config.yaml
d_model: 256
rope_base: 53600.0
qk_norm: false
bias: "none"
tie_embeddings: true
init: "orth"
init_std_o: 0.0
init_std_up: 0.0392
lr_mult_up: 0.644
beta1: 0.95
grad_clip: 0.5
decay_shape: "linear"
seq_len: 1024
train_tokens: 229100000
Each number is 128 + 32 x the weight over its row's rms, rounded and kept within 0 to 255. Layers, rows and columns count from 0. Numbers have three digits each. The size before them is the row's rms in percent of the matrix's.

# gate: layer 6 MLP gate, 256x256, rms 0.118, rows 204-212, columns 0-255
# up: layer 6 MLP up, 256x256, rms 0.121, rows 204-211, columns 0-255
# down: layer 6 MLP down (transposed), 256x256, rms 0.163, rows 204-211, columns 0-255
gate204 102:115176098044110101122146173149072126143150154142158116191108149174110136152058145087123097152139069131076110130148108104118162151125126103132209160123143179174187122107135185094178145154072116156115194159066155163120117143091133152103172116142150145131147155144152112166143091092108109148074088126190092075162128132182097114064125120111135106157111177119078125130197153177157159151165159192108105088107118122170127103131119129155155103193087213121134113158070172117150165083106165111138143149095141146167186147130109095063156141143157131179138179122107197140115116099121132100134080105116098136122143156130162097133102092112113088133130173138115136137100125126119136156118124169141147063072111170118140120154177184166165111078131160171136094147179102192084094145140138
up204 097:142069150192176127111130127142112112139144118123095139167131171141144174079170120129139119096073131092143118168107095103108129092147161125157037027098077119095072090105136089182104097097115144132157165124121121095117160118166100132139133136152114157131121113154098127111091119127131169119125118123119144115126135130125103106181184115175125110141097161170169102123098086131132122083098142061118102206116126156104160157145101083151116105076199056140154089125114094071130106103190148235126195092154116120132129089119125069194155106149133155113102137088112107230098135144157131154171176164182107142133130104129109132148175104177181127134135101062113141120186114168101147125111130105129124119077138127180156097150050081153062138167112115139143177146121121106159163167138146
down204 096:098130138162141108169121104139150161163099136131130107042153130153136097142156134087125078160153114185157142093111117187150102195168085116155163123162073125128151169111136106125161129168129207138079124164197113133113078085134067121150176178103124100175133110085170132098065118138123122029151112073129133143098108093038125146087092135109174143118183129136141148100080107121133177094077073111171149145150157099098172086139124113123116158137121119122088104092135106117098139133083143090171138149082133150151113144167144128084108175106143135148135058109163045093125134156099136149069135146069067144154136133105135120123093196128136128112139103100131154162089201139135111102137158145101099073146160113125073116096097148025133140115124123138128118154109182143175096187155112
gate205 101:158114140134124142135079094126107106135132224110154156140083177130165151152143134189101122114076104151060094184177044109103198118145118119106110172115160078092148115110086147149145166101146180144075162109134082086122150161120106151088105132139196160148071154098096106136117075181154181134143171120111163058115174136144145160121093157061111168120080116121114115075136042155122130146156117072107133203124084158118115089191116168157111142139076083114107103143184148151097046136194141148092148117137133129102117151135097158086097142066127084109120091118094176122164126136157102140128152146117123072119131099150131102176120088119130132162134156130122111119117104100149170161115126094144129112087205128121187136156080097127139133163162133110125171096166126142173129115062085
up205 100:116141135065102071121157147110111136129123117157089115054156147087083132116108174115133108093205133125187140086140196173162110163106173086166162094095125191126088130131155054080148112172080094103157119139140174178195147098178157156153106212104130115110162108095134148110147162078098114180146105146129134173112177099144129093110123104167163075086138178125162143191145223068137121105136129138125126108159128111105124159162134072133155133115172198101120094087144114163186196152130081130156123102114137108160153123132117083113093126163118182160174124186111123160086151172129149099147125137120122145212143172133122145066168146119145073111104112151132119084115155168099093103147130110135159141156091117165148146121127181137118114131087134145147112164049145082088103114129122
down205 098:197115161143151121132110106130100091082143045110086145140151154115095186121090175124124143109134098086115106150159123106174141178154145083102081141084171119112147107110114143123143156165100149121112128136146136074155121174096066107149135118131136119102140105120108106138193128140077175120102090128110169123148125128175136107144123183087135070132146150084151094203117068148161153155183108125113103066141155088124093129199138107065101133142098129081112082138140140161051112159121160171144136157137104186047081139139179147143144133118111180148178133097134130149104197093134126128168183155124110125136162116175078074149135123156103136114115153095108123077097079062197199153069214141079107097120119152140168090134134102128180172149186130116110178095140150102169149142161153
gate206 102:108116143176059103117152125168136157104144135154126110123119115142138128107117129141101113169209109152164175141175162134073152125111127114107134101090115127116162147101131106161127141149158110136101106116151156122085120149125112124106103097106152132140103111135153107156142097125071082150133151241149120167132099135233165129104119149172072084092118182151120125092191163099133113134128143090187107097169184100092166145067176131107127109115191091166116118172184128155142126136147137126155175109140077098132154054166158145183085136120090183112124174068190139102190087170113190120142155088177132086077148082125153130071166105130167093119113075136111143165127201118202062119122108116123135158181118095089072131124100177123070131137129133116137142136101097145091095158152078
up206 103:080139132125099167126213147113160189127157147129171083099138150108213137176158136155097121148185154087177123122190183085071142164130127149094160081107095120128149106102075092088124104159093112166114126131101144152050101165148126138165124075139131133153137147095176134133182134127091083149181168196121199130101166216164176124110143121193108134133120192166106112112148084149097132107126102128186109161123143130089118131074154080140104135112130090124146162158126168156174120170102087096176140126154078154105136050146122184176156093161087126074146085092144134165160138146167125128099147102145092082111157087140164135099162137138148092192155079142129120147132160118163128094153106145137096179122098078141114122151162109137049160117148097118089129102160146167109120166132089
down206 103:158099114139068165131138142211118160114180173094109101125086092157108117127127140124172109124179111122135173115158098187052085120126161073117161133115125173109138117083092103147112134149171121124102143171143097104120112136076084144116164142165099114130167122153115138154078157136121047147097113128091173097100130113112168038185126129144107105132152128125166119111125143125119091093130145102143071096149116058165096155111156127131055192103115129121150133143113098082148110103164136130080120100154089156104111150100132166161102128063127104119159188037104175061150208139169137072060133109098154113115146084151163192077117128109164136122107174167047084095133133084127092138173106121154119082126156087162162070119084139104126125116150098171149148213116133126119145114149136
gate207 105:093081117167155076146124088066146160039109186149068177070148149174151111136139160176116113080120123173105160124117127145116186172069112149158117176139154145126077210138107086115092138130109204138092088140116109144127035138110157099130086185167138127192112111144106134159149153128098138119121131192119136156141103125058130151111138083116098132144137103117138130165123118120083168111140170088109151077119112128152105134158152141097108084137148117131170148203151128132090196155147131164120181176102109129120110182183113092077139173133159129158136129166103118106195132118128139170163118104139141173093196109123107101141137137126088133166147162122161150100103159110103202107102130144130089172138174089056084117109168139138137058163150161115139125099146060130085105086133077
up207 100:168063144103148116101116141052130108102147135148087112093126141137122138196110119141125097214131177091091123187135167170126144137122105132194123118131172197133097111123174116161069119137119197141139151170108101156125149150104119121130145168107147172219182153088092126087118112078170134151131169148128135162114153126131150113044144140098109136077134139150134120086140144087157130132111170132136165144144131177114124135136132112090105107091173075133151175130106133084125139103126109157097141124131134161120119123178165081118097224132082063163124122123120155111122123100114176124163068110158116127126141164067059120066115155092126147150165095141178149141143127085154120120121123149156107169141130063143132138033201161174119089066091122052117116119075147121086188129065101
down207 103:163143174090169087088204109131106161145128158165159133141130097186135123147180112093128127139159120163117149161139134135127087132175108123112129161170133101145154115073126135071081079171137145065080118101120084115124134133129084104123152077118197164174100096054142131085128175106105166099122191176141154124141091122079106129132148126155166117132135093196129109146159130112123129212140154133091115102164167073098102115143119150143107128178162095143080143145105106196127105151131135155143108198153074102096103164105093097087089136111084107074092112084110134088099103106078186113149106152125129066116144134090128166077165075168123083113132136127122119198095142098100112192179129133089090177154125057179147118109061154123164130126126172164090154079116098185152146113140063
gate208 106:129087127126070146102096184100127177131177101131113124126106072126137091068159114083147150088144177134192097132143159183086186052070084117099065058146105179131165085113097154081090148131152097125119121131179122137100136107118106142126116152154099132160183126142171116132114169138070192133114123150185135087104137112150144152076167133097076120120141105163125132083127169101073097118113091150107133104166167137117167161176131130147163151177088104078107127085164141149139083148100144110108087114071067120198091146124166104147161098149145091162115126097162088120120144112203112153193157148104107112084124113202145128133125150168101061113120101152149105115088137137181119130147093107136117101098139118091074159188083095211080103172122136146101062134139121133158077115134107
up208 101:161089090128158106134159106152107083130098143198112168133074161152139101160097140105136169098145135197123187112188085128133173107156162143115207093153099172165093189145128109160146092108061082145164168080099125162123144117140117144149127058115171109095080123063121140151110082131159113149128074114130165167089107188107119167176162114081106126161106112068115163146116063176157188109136168167123113152087119180136124114139139163088185110078064140190127139166109076093104103115127159103127185168154159068096144067159075167083103078171164125135128128140121171099148129147080100151133075130124177129159190164126120142134146143133131123100097096103075137133119100109084152155111133159108171152105126105161110102129153142100145082151191183090102117099125133163121155121133177
down208 104:098145193163127102119109055117142087107117150144160107138095087130094082115143122103138118139137126091091093172134089149183133144131130098083113108131096141074044102115105147136140161104098138082116183147079106164163150106112139089131105198122174102104108106135162056040088113196087125115170131167174170139182141136093132091129159093129228172089112106181156145123139143137151122126184112130132120194133103135108147159115150158142169111146122143118169073102113122143111152160136180136171124159142155158125153133174120146179092125114113154103108114074144129108121191127154134150165120123106047145100157125091159159104086151150147098140106055174130184136134115199117094102106119176154062112159115110178104094166027180126061156121100139144088111096136116159140115121169122
gate209 099:118118152182155096098137110080163070084113094128123127181164132090110109181077146116122165099125082119169160068112115063095120166110143151119145120068141107134122127129147126137119171096214131144125159125151142083129076047147098125192131063121151113109194125196115159078171164167100137071113101141192145074112154113119144164141103147094119108169110108130103112125154155154120119151136100097131132092184119120144152185097145055110138126143167116122109092168135146128140075057136112140159111179086100166169155097162088100082148069151068097132136159139085150127107072115127127113123124115188141112154126044097084126136080127146142133106097140083135105126128153147103153115046143133087136114124109089176133093146070068188117087145146118180111135164124068115138075059123114
up209 104:151154121105128175142152116097145127113073099081132117141120081134109125112156093094131159157122052110119219122127116132184186149082139112093118124175177113208105101162102138105162158162122114131123140097141145109114059136115169103103088111124172099091139087123109094121133157123128127102122078118110139097146131155098141104185101164154158160121127086113155143185194124102107136190096135156146098173157184183143155133146156099093134100113174122122134121119157090106117145122071077132138190111131137147169117105143079120191140177110138088097157217115109106098106121128135189145135110161129112177084152141139076127072154093137095073051183177123144137150109153158171173181086111140151157126093098179159231127141120088152155097120118189184116086134119150118158180114193171
down209 103:168097111184107201112148169099086153170090138083117078189188200121094197155156086135142099113179075139100109102096165187127116097141073116103153142160130168141140131117116133129163131067144085148127092106078145169142103097106168161097164132152140141078101141108100192136121101136078120158131170157118073167090103128183078195107135138138144094128150115115096175171163160118047148112112148130131121096123133125094130066093179104098087120177075151160197086120115183125136158090142116095107099099101086079119124118102158087164143131199134136142155122140108144135170084192142152157107135095096095095143099156219163077155099150102124093179126149131116125153102074105132133145142160162128124167109140152114125174135142141113173122151111161121081126139100205097129130099094081
gate210 101:135120079071143163121149172136102106070131080155117131105136106156158188180141107117130136199095110085118132129119160128174125107133115146063108120112059064123097116129201112105115134099148177137062138111159117146139157102109155085096154127085122106148114110132150166198134112141165106153071150084076118152136043087069154096131125166155202083102092104125104171177106059167135142173174127170163088080136137157155166104136089116200114162134134144128172156058123126089152100118096142152151155167168097101107127101096118178129131127142176124132107119139098170107113151122159090110152093150122176122136101104112154135179146116165091117143158178155087101170108173110110137153129112123109080100157151141111207143129139121112109215069117113106067128101131120206149164205120122
up210 095:141126027131073168151199063147083100114145143076157191061160135130135125144198134101095123139127183160115142112084133132102166080156100134108115063089093124141187127152117153132130155069099126090101170129157090110156174099172091106117149155158105134137097112134133121160085200182124197116124135099146151134103086150127114162145149145120126131128149086146164074151082128114113146115078135142167130130174148169161080127170139118150143158120158074080096117143090161123121066150127124084142152126095122159130100085172183160143179093171153138122202124148141136134118119089117118142111127165171164069116125138164153130125145124168089118077193103178109091149149181213076164144113054108146060131087090082101175161152133095149110109096104121127142088175127152148144142163106101
down210 100:062164113150112060098129160145121137099186255090108203161119115071122075117117166124129165105105118115188105200088168148162120150105089150147099159106179134121128086175174120116127130096163142079120100117083129084094063134128102089097082126130106119133155125121120123078124060113118182120095140108134121146146132109157106119158118143090129179154109182132181157122143119037129137148149185141188179120151146069097107091080146137196111121164131095120043117131140062163117149080089138103111133183102125145117084181135157063115170123135070162136143118176072193145139103173117129148127167133080138137155146099151147153146135073098139118155123147080133109142089136122120121148148170163148120148164119127163171157100144125111105170104136167130083089106151131126156136100114141
gate211 108:128126120183120125095164140087102159159095092083128189185122169198125131076189151041137097085115087160121161103164142096153155132135143156135164089129134162147106110065167154108157138096165165146148182103129098148134151073135054120085174123148110128083111088119121127151190117195114106126146202143166100148145127172121143159107103145116143150165130090170130146125114118078156117126147082098112156133135125097120126149113173103144108142137152115124120188116146080111130164135133150173135177168151165185128095148076137138128129085085161100114085141102101117088167105108093141120206087143135080133129148143154139124119141115081068083088035155129116126163156125115166092115168108111111145125175104158165132134123216170099091153059151071151154137154094120097134176057217101
up211 111:105093127170082143084159131126131140172119095168131086080108125100147154081128117071068128138134124178098080161090171148087127110138112117122152093056147132079104140118123079243096095109088099135110110112184119164149157075100173093121198083091174160140177108214108099129145164136109090131126101146103163107092120110125141169140156137105109165132152104171096132131137106089194150137133120116095126076161140141194128131094064090164084084096094173092076105111196103193145158117109129162091128116171124129086122144113120094178153118179156144182130140212082165122112138143128124143113140153125109120111119161163188152106147106105178142130137089087066135071138105143061165101104158116132124153112176143160133166168067101122132137174166110144113093118131109165136163102094163
down211 106:142102139127116125134132102118115167137105178183172127164125152121154100116142081161174151155140127118071108175144123132139147044076108182185090127128135108121146109101095123111150093116128141121118089123164099127148149129154088170121132141190090139086094150137096156133174138123130087194167110082118107162135100087127067127118128146125027095147068132097077161102131128107127169156145192164108154142179091108139131100137109104100053145159119088145115093172154148158149149137130121143129162148077109153152072100107156129114085169161085144159120166115110134061149134139086063186087130129150070113107162157115069060167140147081187160132122194133136182133030149122129103096081084146096135151083115106185146116109159103140188160121115138117200194086147156140123139194153132
gate212 102:103159174127141129101131191126086154075098132146158159137107181068170170117130155132071103069118112154056107142168098130090116134140120105109152117124126124152124164111114176140063140169115169138139095113134134112058147173150077079167082126158132144103126163149119123144097115141097161084127104104098122168107087100141089138089106214090194088118140122151128195145177095164085164120083088122089118033161166109134133139140109138105076177105108099098142128116143108069098144168152119140119082120071109174148102085111100105127125053138146182118078149113141073156146139081132162141087104084137144086177147177121139115163130184069067131079165162155137136155150072129175151131174099118089135134125173115110128128126118136120172100127172096116167220102174074121140131118095154